python train.py --rope_base=10000.0 --attn_scale=0.152 --parallel_block=false --init_std_up=0.029 --init_std_down=0.0 --beta2=0.98 --weight_decay=0.18 --schedule="wsd" --batch_tokens=[65536, 131072, 196608] --train_tokens=956400000
Each number is 128 + 32 x the weight over its row's rms, rounded and kept within 0 to 255. Layers, rows and columns count from 0. Numbers have three digits each. The size before them is the row's rms in percent of the matrix's.

# down: layer 4 MLP down (transposed), 2048x512, rms 0.0645, rows 885-911, columns 256-511
# up: layer 4 MLP up, 2048x512, rms 0.0681, rows 886-912, columns 256-511
down885 103:094127171105132129080093123087149112105191102124162090123122125094128200110099108173092125119148073139117113118233125193104105126153141110154077121134153127136134145116098129122149105139133084134123130157131218148130162113145138064184170127089164191170088133139156102132141116113124129109131177124141122081066103115126152171122092204148161166110131190161127180065167192155145178118161162175111164135112167114118156143133191136157134157070144109105121198139119211110149132105110103103148138143161047182137165109147111140100083149175206120127095088158201101149157114133141125126109174088110069106175068132056145145172171165136088084103142181158093147128097098080110134081141167094122139127067153165119122178123140091081126152169168146122188156113139150150129129083155176
up886 112:132113166075108097120117155121129091096104108113167116125105179140136129078174163145147071071116080159089123148090187123118099177145084163118117118160147094109123202052095135066134129128111188112139095175106152093086142110131095131123159149157163193104137108047126073107122158168124079076094135113131125116178118118193100132132133090071204108144087137089135021091115123135091135146086077168161178134167151175124142100094148143151190112110189108057111143169139071086156158123117188113145122151137093133134114163132109105131137091131180131127188130127117119139121107133116170125109152159113127083108091078094149171127148109120166109133117113079117134191086120168150130140102192086079164130124044088145129143128108112136085144126182100075156174100100121151097119132170171
down886 110:136108145115166051136091055097127099120164059133162160097132159081141146116102179095127128127118162121194158119172138176150154136118132110149140123186134087162114177160180118132167134132105143096125144088035158107179104146159111130121172170134109126115082111091089133097209142180117129063156049136140118092177177147130126137185162089146099139146117142125118139139126165130178119138074158144157126117163118128110160112133096115110136123108184093152132123110099165111170172197185134171097123101154103105084123098206162181157116099107174130200160097148121114093144146054206159098156131186089110119084145060087112129059091182138114146131141119078067124158116094119183124091160186122121174149154154062119132167156132130134130091144108099086122143116038098137194098164118129
up887 098:091105141123128092096169058125087110101121080163163080082131207119143101126122108076152158181131103115187098125102151091142137177120170158123096152192143158130105138154149146159213129124076085132130071175147207120149104081150098152140106119108128097165180156123185167069170143099107082111162133082167089132116137146142113148149137165111194137172091137121184150101171128131124102129126118132130115137120091103155074131067132128072177105160150191091140144151162142130118149154125128154062155143111131154145081080088135124160084149091111130108141161076101154165096119127088175135149076094111141083140106141121106112131113126079176126102046115167159164155126132143135230112145143115158104167071076109138156132096192192162142153136103158126086125130148102103119136091138092
down887 103:112144119139150090116147121120067145048071165129131099054148114184132116156066108101082106103121137134146079167161147095132118200159179142123083127213182106125092125153130149100163155079099160142089134176115161114155136093151111094148176100123076184116146155111130176097140131087114106155168123143117146080166144164134158126172105139127132122128167158123107138134173139101110139182145099113132134142155117099130164129101176157099121154107146195109170158150138092153077088179123141136084142193142124090163120062137100143153117141110147113112117132112137150219120122100072196134080115108167099129170065178176160138107092159146194105107137100104122164103159096217181110090133083117120062174106139151127073102132124175135083118151136186135132116172114108045144172081100078
up888 099:165143103093118141193115151147120154065096085140149128154131170091092119101116172107138176130193071145115133151103189112133146092147094126141123117146150124112103139115162066145187104092132099125149088143112061112143150118131111142107151081118124117114101142126138088138170140158152159119136126164111155115156178090124156127109089121178162118147101109128171133108079137075122076133082149139132110128077176110137102121135103120141107117109064070136092125108154111121177152121141172154181142141096130172156214090111122118148161131128093081082168151108175093086139135092112115162158117090080138161142156132170159084120132079175108121139117163168071153130178106082166167125176165114128214124131133141144136138163135094114207088163155079180104175154144160168107130160148133
down888 101:160131109089138107158084127126118087124085145181137102130138125102129119132122194194123107131048098037220118122186133135162169126137108092130126124112089121183122179107115133156131177083142121161139123098172106143144136145153156121073157092125134087117119121089193111158086110103079124180138127142150112147091143090105081057123071130082143145145130117146107143124133090120195137103132135205128164132113138098178119124117119085144127129106169118150095102142070107134180185124176101137139158120078171130102134152080119143130144076148097147119149139071136148092139152084159153113125165116151082127146119124135166112156127122116095101058174178161188090070157128142135073157146082194134128122097115131133077168151164160147107116131101145124088101151118109152100141155051166
up889 100:142084126071159162139097095179193073099072060135091044130110123131129093131119135113138172131114127116085122031110133122123116102139133118137149121122158150065118114108138083112145103125153105155141125151113179176072135099156157140108157161139124147122155113128101102110194090112137193171107124108154134158166136209166154121155084106131102203160132101134155156144150134101165137119121106118155131123093114139176197111140131110095096148082117115115139109118169125127144119137185142149180164138123114091089132130108133127150138136160141129122087099152089076132166139125143147110140099093143171162083146103135146094169062088143168117127161129050170110119170118166128133180194103133124152049134120103124155135050113081086119133065127062112158115125121206108187076111125150
down889 100:124125139144102147118123143102130135171155153152154097079130170106071101111126159061139114124066117187122111125133129088170082082118124163124123094111101085097084118123177066182108146143133111166090059123097176163134170220125108130134115182106138135074180165132131127152119066077145093124156097137138191177059156146134087198168127141184066121163189150168092106100157115159186139120133120101154175151115070124145118105100156131145133129103085130115145119121156117096171175159142174074182126079204134121207098095141194126123136207167094164130110122077139119165152111123140123125144150118183156157147062054079159086097119132137170132156131126082124111129136150129095094149104118140153117102131105128141171141134131086169115144143076096145184095200142112102080158127117128
up890 097:143129166088128153074140118139130107138099136124154097214124188192051159161129130160142162145139145093137139152095122099100187157107125158124135149089143059123122108098070132149113102160141183096151111205089084194089154082110130072102179113125173079102113143174133160147191138199163102146083111088175135118125134133150117172074108079081142177176117110119189118092113158106117092118164171079129117121110179118147111097111101190135159078102201149134109125090161113114113138144157086133112098156086168116116160077165115110099141142152127153113161151084166139199170117128143092180132077149174129111143097098128191138137158129155134163086174130099152090139116067107182167102134077111130138095123131160175086130100109146171108104125146091130165228137170152149107137113122171
down890 099:140141148194099110080098135098090154179182167145121155151141133116147156124144141156056171153114160159095129194105125080172092165108120138027144184125120143076107147164142148110111129141123154115173144155148107165111122054157081069212135155064108199110145048177095168144129178142143169077113089086068118125117094138119134106132093073069183107174173073089092131141137143093124089152143110135070116126110142135141110058140135167076113111111154095124116179109141110162117138163125136089152090179155137120108163161118164140127136142101095115101136176172119151159146123141187156126164146144115130115105081138115114147119145186194094184100118103088112135117098132138144161128118122148162139129110161109151147176141159138202123030135090124145202151167119183147204079169113081
up891 098:110107149146071089122135127213130129052129150091162088106151121131162148120180100099125175177167080116086127076128112143078165117151101136104112048152108155117099143123087125195105109128092157155103115134226074129102193115137125156106111186122121096122138156080209164123130089107203150088128141200089128163123153129138134110151174096149161133181155101120149147088126154081104110154151043124154164137102150169149167130143132139090139069128101090101149114107154085095105175142143145136078115166114168132134191118101154092134097143141144067135118082142127088151159204124123129153140132083108210119099110164166153153147082091157143176121049121190133114118156093103137129112101157124116112118159132130124165157132175156138131162129142101090119183075159135091123106104114166
down891 098:095119103161140154147140180130146156088076089124113111123146118135148112158115193162091154155135105197083113167123135146149060061152128162151063138111116161138139166125085153150100145174109082123121106130122102165156151146162069184121102104135109138196106104126187130117135060131135132069151142143097201101189113120160121156163065120129162118184143084150178109127136095144105154074203125092127142142130132124138103093166103120117098182150149194143109088180167145122116117163066142114182159159124143090165169177146151136147142148154098099144094148140127141156126174127165208156112152134118082117115069160070179101122099137127135095133146131134091154112117096154149125074210098119129113133143149138139125114114135163118075121136131145124098137129142104132143126098098121
up892 095:081051069136140125155079105182114123089134110108114138138118142126138121085175193133143127118109098180054146104106126119124128134149071181142153078149145121168126130096150148150155117124104122129147182097180089103095148158098119106081126139129131087120130139133101128101117133120140152104108178128142092137130136157186085146138072088168135145115145093064157084079136137109179169068110093112163097159152091137102170145130129155116121139134116110052112112156165151063112123141121107125141144181175135148133149122115154118124088110067108084141079119158155050066108111131080130132126125150188129155053120141125097197100131019067112200088098162144074119117175155139143100126145113051115162123106146132155126089086136136164115104086117077118140181103168109171146082134086108
down892 099:092096072132143136119145098115118139208122122177137122068124082157084071134135137162063078182065127091118139118153115056140087155095091148166104070153096059133164131107104091109196099180131105116165159126078066075064109140113096153120137110178132140138127165136107157114161145135133101150131089112122103122116107149124211177123112133061146229154093138109111087116134087127146117109146026111133084177145110115179135165114102080110110104186090096128143141124141160132112162171077161122135115110149129168121048154109185192160117130171118097143159160153124130185150160168146151132127080095142128143131125085103135112132123072116121139236185100168099087125132153175143101106105145104146156083153142140083095166094099127141172159127145158105091083172126151112125163127113131
up893 105:200139169082142158173142086134116094064184071083118125092158199120156104102171109123140141144111146152069152139138196104139087105164125126117138114098137146100086120123169072106084176123123103059129086135119177135133049075158145128146153118086079116156104132074169102085105096150082092184133124190075112160128114128094103152177160111113078135147161108121135106132170169118150174114142116144176156138122142179131131125122101143075210092132155153135153086147123090123138158115078121131098052171135109200131118147155134067117143112144113070080131055182162104082102142111151133107071106141195110150136109112137139181143153102129088120163095127153118089135116155160102122196144104079157148155179078110117105077035110093072115083125125083100104087110187154133100133138184117
down893 101:160187080133152161135181124144131125124152131192137125076135077150220100108052117152081141123131116201100091085100116116180120127190107142114152201102164057118139088130145106085066183140132102146106150087158170111203056119148152142125084142127101144154189098153116182115188057168143088134119109088147155087166115082170097092173090143193078096153098156133142147127071106083120139157119147169129086087131111130093115142147141058079112121165134120077141189140118123103171160127125107116120097160062161130172147155130113179141159129145139118129105075160134089137164113115150138091120120171132140156201106129142124104190120071132081146136120149059168088160152151143122129090149134147145093114144099102096109091135130101169088142099111074150145131176142126113137107127085166
up894 093:164134181076100138148154119132128089147153130143134104183043137164134166101107122062142120128074105103060103166059093152133082143106070184156100123084152155106180142126126178164102189092156110134146120155121095087116077109126134128138119115142102088127140115190127160138093137117104141167122084156100133151131144132140122109143141175090166080177110119087175087118119111146096167148155192098233143113157084169140130112165127089092119113117128118130182109128118026088118172107175152166100092168082117109095119127077167150112116113169100099155196115121114160065145162095152075117112092124120132156116131126128176116113099109121151145100091163130145121113140084160138151136128111105101135068159121150156148118163106114084116170086145105147125140079163131115101133124102173
down894 095:168138126145181118159119156173153084163149132130146098162132137175145139101142153104027144165122172165125106110156046117126163128101094110136081147112114164176107097180106151110162122120156102139164122060097157113135107090090062106125161119136124102132103160112207162184117170134094130176124058118097089135143126117108104135114154118118194083180140110115162127136147122152077133097132120089085111130143156179228151130134151063113137087099162116096159139112161046180101090113060174141155102133131162052116081085103146138120199185108130123102097135138107172122158138129160161085136160070130147112104122133113094127103106125117155144143095152170094086114138091104116080109125123103157157084190145182101176172137165074191126143130180152119116228134117182121121125173110078
up895 100:157129105126099131122122147230125100069101152082111183164063175081143132094170134047145118095108151128183117138189111099139112107132119183147133159092108118133142121133157116117097112135115140137154075143144089144160169137143090168172136113137117135117159134129153121164058129107060159137150180089132118101100141150148172149082112070197098182090155161108130102136148142116076147135143175092132131067123153104112111130122098102143099150155143118159132093112106141125124116103088125190100099136138084169145128070079120078136176084103119107110106164158150107118116160122113116133162171166109143125091124121113109097101093108118154165133166141100118139102102149106124120117092088137160140102144084089091154088105084172135162102103187110120098085060141126184127115147133193
down895 102:191106132210070089154179098119092148142136168147186093131103129075105125165118151085108131091106118127134066101117109185179131128135157116149125163076110181123094142084173114157131144159117179148082070144142065158126100120132148081044060161099170164152098095131123061107127118185113130153158178132106145144159084111097121114126132088111118070107120145134126135130117179173119087142140142176120135088108181083170142091128127109156162122133056170138144127056100141186128062106188102123135183150109125111116139127107146086171116071102157106095118087120129139121114129088147113135114159120099166103142110105091102180098090152130130146137100163109121094120121093118141111115131123129160110092076130149121160109037050109085091122168143094113101079108109099140135170099106144
up896 113:143045106070087095139115101136122104134128126150134088105162139113179109167213090059149172057068073128085139115087129164142183167160118137128146153159108139190165124069099160087160166125119167117102160079094163151113060138141161159114083152117114116150167116174169153129126097118168144144076134176131083151128089106101074136115088092120149121067131134187180123074105142139129179141107100135095106122111163144102079123131057094134118096153117063155130160152123072151179098115143097134139112168111137183121123076107094086130179094094105130084142156126098146100131131142129130112179165116085213124109170119175128091141128120132168184085115162120119186098108135166060155138117126168157208148110064128114137124172110115107082128126131161123133146037107170115168106160144176
down896 111:115125139068138124124124156117095152151103079141147156121170120143121138190165110137181144184131114162141136055150101090081143139133145154127159138114113129117117126080152108109086012139147066123134133179127119184161151084144152151113083141052131120118135134160106107147018181080072122097136142181144140091171117103151155095169068099095141145188065138145121100100151152122129132202087101172115185139147131145067167079159124119188147113080174148130137104119153116119136116088125154155076112115116101162107142070158087141153149075150151156149220132095086090102110115093138145134157073092142101132106165095118106074163124120086148178062150111136051118120166169135103081111110158133152150154103177148080129092103149095135144105119185142098086144116188130130125091144105121
up897 101:169090135092175104133136127182115108104175080136132134139181097145139111166088136130149084128141151111104147170088154170166124150143196140166098160092097170122112104098151145097182166108137113116052096121126100101076092118159135104079171099102116128140191097109100112118102121135110139129115165123119222123118145120119165088096094138091110155075094160129140078184116129126127142166116127097151106099182097091122136102044160115157178182093098112124122130124174133081136138130147130166102125188064147138115126092088129135160115121126140161130087083147155131106178091176073094150089138148143056086128088182127066136140135139151152149099169120114195025175174135095136072148077144143190143135140123197179133104090142076119141088039180063114141184111129119115150130129134109
down897 101:131151110103088100105164158155190092122143067108059137134112111134172115132067168123170172170091103186144168078106172171110091117114153066126148150145075163103096134178133137111081134103124070141141174176082175114053130109130081157082093122213129090102159178103143133137124118129173123115155134135130081098181142153169100109083131159127109135125127114142077126152108148114113140107073161140112166111145180096137118131176129147121153149147193124112161117129171186071118184156097143082099133082153143103157095103135140156102138104087118110062177134114088196152139098121122148114080165158114159115160135165106087097097126145182148163127103174084137167144088153124086143092147119095155121179096158142134144158152153157038105117146127065151141084158102122069126119114131126
up898 101:103051134051145100051139133126140099128166142112103123126144140105105071132135164119145200156114112072032121116057150126137150152149117184129123059156126113151072165117095104092098159150180137146121162113185204194142045125081160168175170142178171155105144087128152080098097124122157131089173120111169124177154139152119123161126172059153211144141118112138117160124105156089189154155174064130134110163085095091142193113104114141137126115144115183117096092117136117093159138045118169127169110149154063118165105099125119121098079097159154143112093122145109160152118165132121133174116090127158180149092146089150181099167075137146163166177115131146107103130156137104103101110091133115164157092102106149175164114109158107131151134122121129096149101064146155152109137129115087
down898 103:135154066088158118146155084161144125139108144094093155115109131096078025116147165175120076088167109120095122139106165139142153136151147096172079121163169162109151118077099134081146097139111109095168188059150168100170107139099146143108188153143063086132112167129162102107126151149099127127114137145078112077129080153108138111108110118087144139125122126079171078132112084110135133097127106104143120132149087124112051095135105152147167072085172100131093169133104138101099154117177101164148099108110136082132108164160159131096153125163131154100157098151190152154183088091141166166094161087131129146107159091065099114114161132152136095142180125138101124147070121146163154151069112141120061177172148183135156156082066146129116134141139140145122152184124114119084165223133154
up899 101:093064191095104176096089129103129162117117132138127142100106159129076131171123120117147168148083102070101139152081139138100091109108127093162131179135177097118126114165146093143146103105086161100145100130166099144182125085119155095138101087144126043141174130146104120114136128072174126113054166166067153173122100154055092129142074134096191154142075158102115099148120170111152128125062111132187156106115182106093195074188117125084112125141137111045122064099160113164106207107182129108097117157107158105122097138084158148106074134160144149115159089135123122094190210171072105162121128141168126083138124080148128146147143112097129195128111127151197132124092173095110161162068129151097104052100124159147118106138158100179108162129110130108131180157119120131107124065147074
down899 103:125181133098156200177113162083153137163176104152094146122089104141080180078111126069140144068136209153084172110113100106114073167111118136165156164122150140134127106124139139134078160143070122148113114138078119127049127106083115131134091132152137113195170155169124147123107150146141126149138161080063099113115168079053083112122181122172108125128135095086105095108088109139053096124082096154158106119105130138199080086145121120155129122176145128140118160118109128206148108068143083123112149134118142102167174083088176082057129195187118138177107113106097112068166190126048167133185134088134142145139179100163112109149128136129158105090054084159181125111125059117134099119158109100148176131161160150171107132121119154138117149136124121095177128095159117118147126163120212
up900 087:116091122140148135097129133149137174083173162129173113132093146121124147128102147111117116169185084152117109147099137177164171177173142177144187076117134106138120148080114151126125129127109119101175106134162070139102153092123124057108073153130152089140149114136088097139199127114107165171100152101139154147156108116174200124164091106152115144180147131102140120121081116106085081117091201063132139115139100157137199175118104063121157204114141090104104138163158138106135112108085144159134126173123140098146093091036089108174123099141147138109117073146162111112146149136119122116152077160078145158091092110130125160122141125147091145109127123080116103143188164145154096165090170146118094218151123160109165170131179135194092073089152122177133092082132149160084117097092193
down900 083:116098127111091112168135163126139176077128125165149152142155109093133144121119107154110112067146072171136050149108123174176079138163167120153162118136150104136151097122130106146107148089114159123189118145117100065128130169127187146091068091154146143155154136138127159106138165148119137160156121131133148172135129058152179122136104073176091099122139129155172163118114084165103081098087154141151147105138150111198128106172105084149107076138224106157139179129120159108168113131132070127092103143090134127068137079079077132168122060169086144146076147152167110130107182175114182139137156146163109146198118133123130165117130167160040185106135058167111143159185161138144136120125142188114062175128120148099114132143143153165117131132143117103138119174124127084135099117182126
up901 099:127124129120133126106091117220098150153056124113088127161090193116155181098167127157133179099052156073120122165133170130108135123125083132123107117066074094145052112121103084146135080194149096088097100128137163177129096152113136116186115139134141120139105150137115073137140098082218110114146149097191123118161114136144108084131125157150149114135120108146104113140128103121112158088129170142174091177095081175133123135097076196090128130065127136129142073165067146128117123117087136110134153158172197084149198111163124193094158115092164074135116101125200118121128129133122139094119126161151091171117110188101155089112129135092152078161087183173081128123117150161142115139149136106138100136101130157060120127080136069089153148099137159144052176120159164158126098158129139
down901 097:149102094113141089101122145075146104095121033087069204105166117111116118126132172083051182138113089208153080109139093153081124098155097096107112120122101140088106127114143135072130142207105138084114085127140186136114131126203171146140143141164072121174134147193125144104110104143100138141126120140165122046158118160103136113118159106111130084097123128105086136164136070165159142126157128082155116115178210155104139146090083141101154103132165160193094104116068188197171148113117101151142102166080150111122122068125128132139188084176145115174116124136158087158109136124127156124103096139117132183092139201176100118146144140159141131127091184126111157070121103195137144206089138134162099162169143142147147175136150145139090155113118161162113156123100187178176181109128131
up902 101:123133105094139153044077181113162126126221156085137111098157171097113183159159170161143094121081138092162099094145167195078120147115103160160140134121147083113132112102096172156147141112204171122190092139126165138180140120158115170045185114111143100112115151153115086107089105085105103143113109122125108145123137154107098108075154103128151151181076129158088091105105103111125191105170032069131097127154087150057114111111140087134134093178111098141089142109152150135114139134125187145195106149140127138132104156186146091121191116138117117149139132071100148133128129136185171081163151093126113102053149180142195187119120103099163090098082086089121109137096110080141097116164096132127190141115091074132115118161090071129089153079181111077119147100160167097183119105103162
down902 097:153158116102099147092141152088154073174176119121132188110124124134156146122122086177012162149104141128121115096166133132129084187136109136124089162107128099170101094159162159118202120153087126112140081132080125134162092126138170136124121138144094088145155147143147107146119121142087097121058067107068120166171133131160139156089156103154120079170051093176036149143088153113070165116136133080128073187186152131089128117091138108148192128115109072140114123140121132173157117104146086170177084121155115147127142109116154175157088223078120101088142139132122180127125087094139185065155162102109144129120112121179104149102110102159140142110126130068124112146168145095146131125107090145158188168132158097133039117133143119169141143110152109112127121105148151105141124160164126
up903 102:146146137114131094081123091152173105150076122166120116146149169123161094075126102074135126102115067129145115169122112154145155157128112135201191104189060079083128123136118088175105094127183126149099107116142141108152125121046160118071069139101164121117122109140158149071111155170186144142126171140120143143164166168094125156109060111145098103117176138126142113147178148105093167134106132148159078125142127173097146111083110066093175096100077137095149155130105099015149095150139103197130116108126133128082117104131131110170152170093124114083094120132117143056085112143173128098112080149135165164148153176174106094139144036082133094063086154165129162109074188050142159167189110055149144213182102125153079169178110075150111137125085120127063093122143148145157108119118111
down903 102:116134148130169075121148165150215129104129114191120164103098091129108091047110144099079115154140055119159139096133169121171055102149136131145138141159111076158118093176150129108139144134131096158148171116083125114171152111133152147087153150194115165117088170116188105036098110121158114147168075095127119089132130072096125094159111154141158193068051154120119133153094123166137138125111153135070157099153151180155110156045164063147126097120095136149134103138105140085107146118132101138142100069124107075114107149160115120120095096039115111152106116115116123116151126153079126126093078166150165147153128173159160164141129099132159142140143163186124109141102141134123144145186131132092142153128156092153117149147155121098077150100136142088092123163130116090126137126118136
up904 105:137162074141103071081077117144228152093090126073113104191078182077144139130160122105149152081068137092122128126100158118152120105116119126165110121153131084108067118090129079092168084173199122116176127110138153184174144136149117161077131143173121111103119140110142096146130086130137099136091107148195154102204136160161167115122126132130093168108085148107207153139085108143082081155138128182139135118137153130110105171102132155088141192095104141109121097117099102148131093113107130109107105170179180151087144184154133151061139155083158156139117152116111082164165146074102144138130112172142131174150171144119129139101103170119159142085102191119081147121172113199121112189092143130084155068145117095133133118050178061139115138138093100163121152124133141127116108146107139
down904 105:193156118113132114130118128096140101178096102120150124109165138124098149143149098155108156156112116115197061069155092138143162136161139160138152141091091145145105163158118149051107118170151099124124148112115157198171123149185125211118107112160125155152126133134134137104109105109120078091156138114146108101178093093148073152122133159136087133086109133136136135114080100156089103190084146124113133109168139098132094113138128141156103205088092149172148115141075173201160096144094175086079114098121174141119143120080063175143142111164100137217127205102147099153113156106167177054079152153131087105100158142114126116118165145144187108131121106105127086073137159136146140152089139158158080118132119164150171104086118136111111124172146136173095132136105114133107110114149053
up905 097:149138147102108190084078061169117184144150129085180133108098138184095151089216152122156194205136117152153155084054126154155157133123102185133142118090113121110053098074128126118140184127114092087138099192132124166139128147116076146176086232090147079191073184135064113127150060128131116096110154144164147120115088182089137163147087159138116130106128082180166108116123080123084119103079163060118134162150065120099092093163098162124146177103148130129158134078141172140134189133165161096131115122081154133095139123117147114115161133122115117114150131130100128119178216115086100162157177112178147156089122133140175144114120093078079112107158110156153168167129109109102086110133174053153113133103140117156119147145163156091092139078135104126114138125138132155137139160117116
down905 102:129132116121127174126101175151115066226134150152164141125105116161149162095159097178122148150176210159099184123060113064138054100126104135156119103094142123209131179132201157155138165129136091125085221142159144165180181108122105125124102102165072150080078154116119197155173079148137134119128111163130068165106132172087128153116173132145049142111171160139200139064064139094121114110170148139119159090143116153110154081148129106136084121091149138117136177167137117100174117146095124073120098156158127048108158166123049136153155154186138111112122121098140117133136144086148109142149106112103084157129138122150094063130096129101095092116188085114129115173139095150103102090143125133149125132141162124152113144071158181130179144106110108090076151116138090139137137127107110
up906 101:089143095048107142128142103109115117134168110074126025107118196151142167082141119139140134123045146142124102107103083169141112125125149165151192140137124152133124195126113094152185130168115159109079114155200110148121135141140165135160161176139130114170124108120193068105096143107124129112146157134125145228130089121195063139161111105113126144179098168100093142149106132110146209096149111129176157190098129182076173161131141089168106141121055131107126106144214109104082128099131117134144147183088134120121071126124107159157105103159161149167176103128147118140155161118083083090121185139107061099119108123063138178128123151118126072130046169154118117102084108110134159111117098121129111146162126151185131154159118054108155115112102098079134134086147129097151102102101105
down906 102:070136177084167165103149199180097077138143115114129066067173157099143167118104111073106160137143084135155141077131067090032117124147162096145099089109091113160141145107148046137106146169075188096135104124082079138146142105121140153145090144103093158124081114162206126126151222170187097084159102189122109124134150096144159158151101176097143179120099149110134065106169148103122217149201137151163081169097163112066163125122111157150127141107125161106145098097183132179110135127083158163124149116161166079084094096160159149162114103115112130113130138128169075114155127103113186158121160160198132138171126073170121151098107134109162082156140151113123102164164100136095129139159142125144147143120148098174128096127152128122122135125128107106127094154162094119109130116135164
up907 105:136121129132054126143138162197152109114127198105166139174124129133145162161183165083143170077151067129083115113187113107130109078141134186083182117084117147179107122125111116126137170149124093105183109183111144140075110129138119154127141123140177177124129112142206086157082145154074127140153129151180150122108135208131168156123080088107162138115079073174091130151083161145185168137162150162088134160112100170087110091060081112082168148151118146098153145113126195132147150123158150164124116164173099158145150066136106098078104116040128080099187073130145070176165129178195178220188125171155120135149075128188160128147155091158154060082099139131129103172077166146054142150104087081147174083123147103102127131138149190117128121105140101111147101102093161171097100178150156
down907 104:117129124140197206135096074142107110094091110135102144148129127079081112097136147118113087132109098140055094113152135091079099095104144088147112136118113202117162078101138133132158153144069156180116118139107102157153134115197112131154198118103112145082149113089122100106116089197137131143166163156118126085145059186151224114106115130122136139139170144106142097135137115160146143129053137088126134169216131128137112068099102181142154125131073135094156109187089140082146119134132137138173135090130146147162142172096140126148090125173152168108135123136101149113182116163169189083162115166139179108142142120113107099115072185085099106169154068157118125114137166095121092122105124156191113134122144133142096105148089119079144137096083143154087099188135160129099139092116148
up908 110:089222158132133143117112126125086143098145135102117109128118138140123186146113096103140126109170148071127112167088111146102144092120135167159146115150186081140091118127083118140162109140137137134120098104207122151120082157134076133133123087077144126155115165175102150077102145102129106062123158160153122157163184140146172096107132141129146189136063142126137072105143211070133119090139128108195123104085199124099123135137159133146098129136113186039129101186118078057158157161088147112103157146124160093204149132125137118120088109131119131111167101165119093145148163127141116182196170180123121111092101138036179128121160102084095125160098130162136147118119115093110133126076120080125110122115135126102112130149179127088190108096089163137137138129185167114142057090073205
down908 109:074093089138129169101162146124103145124127140065106072118207132135144197163108153121112144165144107125103133111091142133165131117110103140082125171124146139095128081151141105201167110110124112119104153124153103171131145163079136136189112077147099128159111121119156127111135125155091120146100092148145063138100167067136122066149138109164133123156160131104154162058125163082116135127132068133115158142101172119134099112094197111093126107117058146117153082138092192068090158189078141154186144118147172128079128138121122100163152150108119082142130077084107167098193101156164107161125121158126162119146164137126146167114124096171158119189117132111106143051149154160186120121050141132135119133139155134102075191149138163084167094128109123120101155112141126070120078165100101
up909 095:091126124143132154132134154181110142071141123111119047147133161128110157174109129098161161138123153051131150122064155108144095083133117140121129122143163048135157155147115153074158109077073175105079196137174121166100098144098080128099135114079163104111165083122069120140075132120105089125125151191076131129192113148185185152191060165138139131126142096151142138088159120098121112090102100164102063134140165150120102111103119080135165097064131154079135126177121166105130127104143138117053109127192153076126135130116171176142122117161141133142165147123163177106136133151116167099133183107094116108095182163134142147111094155081150128123170091137201096112202157106134136099128140152089125135074086221091159106157141108197159103143150103129135164067136119134150097113129142
down909 100:132167131173149148120126129178191136115147157094133146109157121143174160154083156114139091062103194116144039130155150156119141127145126142114113133075133148182143133077091090172165114128137056124160155089134073158091077125125093170121154132116151088114103150105216161094083139106126170123098187128117115086183100089132100167166095096144097132130155180153146164159134179113131085092113134138135136129097202120100183115155174109083122153169112183120102150124150175144137115121171134122225106162205094101157122108148142121101128120126117112120132138096119100122154133148121124091153088170220158120164110163093135127124117133116057141127083102104130158117110142110096105138120092094107126099125102138144105208149140110122135202142136138136134162209087173116117121107068134
up910 108:112120122112099112080176124177148072105093109113111075196063071167152156115137150120149220109069090083078124172132103115130136164132154108090148145145111110067154161144110115160154159109107161104155092170123144088144178105136173155161162129126127159127147124123130090120073097073152129137142189132174064117131076137200083168136119163136128131136119159112111103155086027113148101132110157124118114084154148153122121145168124195115162125117137149093232160161120151162110118116096164138077137181161132136095101119108161132049083148138156140150132135108086159123114150146111102154130061122096168067115116121110153154169081087128177122059102127145106155205168154091089137139140076115140118174139217172124102155160104115141124148131091128119137168114104126197096121131152097
down910 106:123184180144132141152104135175077150132122098113160103099084143113176153089160137115111104087121093176137134038224143107103111160144138135201173157117121097130140122165126110068147103100151114120122138101107079056129148123133063101060126074097134134138149155099121103152165115107129236072162146146146153140140116120138101104187104182107119120087124148136096162193113108103125172063126126084063092114122186129129080151210126169024166174118200126118216082148149145094099171093120175131087125122218132106131123151087177183077105105141093127136078115145149202127078106180111190154082100107170116113105160138116116146108159134175146117145115139147119162116096153097133133178108155103080124133118132145142091138126113098099130100142100130086099128152095130174124158150107128
up911 112:178115169077108078166081067184130153094096121160143173128159152122137127127206140132138113122172096109130099116134125097108087144159154157139158115139115101164146096083093123072122132126202112099101111102086156127130141113087152129157169128149198137136166120111134129085071132092106087165140144148141177106184096134163125184107134126082143123154063109089081145174137124145161108104142142101129099117149143126170091113150092144071152150143169111106103170087197122140118136077118146121063071145122139120098168086133148164136111107115113115143146079130192121145131130138122146130126117090186081100099095101104152145135149069177101127065149145077205103087157094155100153119139157102103126140088113139158093136133107136147091149092162124085103116110169110132099082139099091
down911 108:131138100139125076174146125176133132123158122189113151116114123134156156141086144176072125152177150079139082161140166130166086127093163141229120146116181099153157090173143106139107136153136127099149176153138157095089129110165175168176167120146067121187166100061054096100084115187128157174143037119151114102147119146067084128135192105159102118189090133102088183122156123108141125118123176179122133136108157098120132127117149104151168161178114123105126144133161157116136098107087137133120101172152112127179107137122137116118063137121090094120135158142181177152104085167137218155137118151100175115146142145139161131116130097134081135116158167121145163114147101090089136178149140142106131103161188101131087118139146118159059142110166085123143124105144171094110142127108123
up912 106:205117161114090134092098122150156076143141126110101122152135179111091115086115159068150177132115139188131099071104112209091144109159139146068133087077195162166096060119178121132115154157128175114111106163139136124120153143112105099199161189129206158147130073120101113104137165139093135167140169135112160120134128151123146110135109168102117102084150132123115092131151086133091195133103144169144151164089104104104132134143167103130151101151148148149118085106126145052151085088101133106150097188157156109098162125150096111076164158057126164126108158074143082213106106159112116101218103133172095104099148157134142128167065102131161104076130194176109102133069149149122168207139116148103112143126146146134099165165097104092160088123158134157193113128127173181136026128120132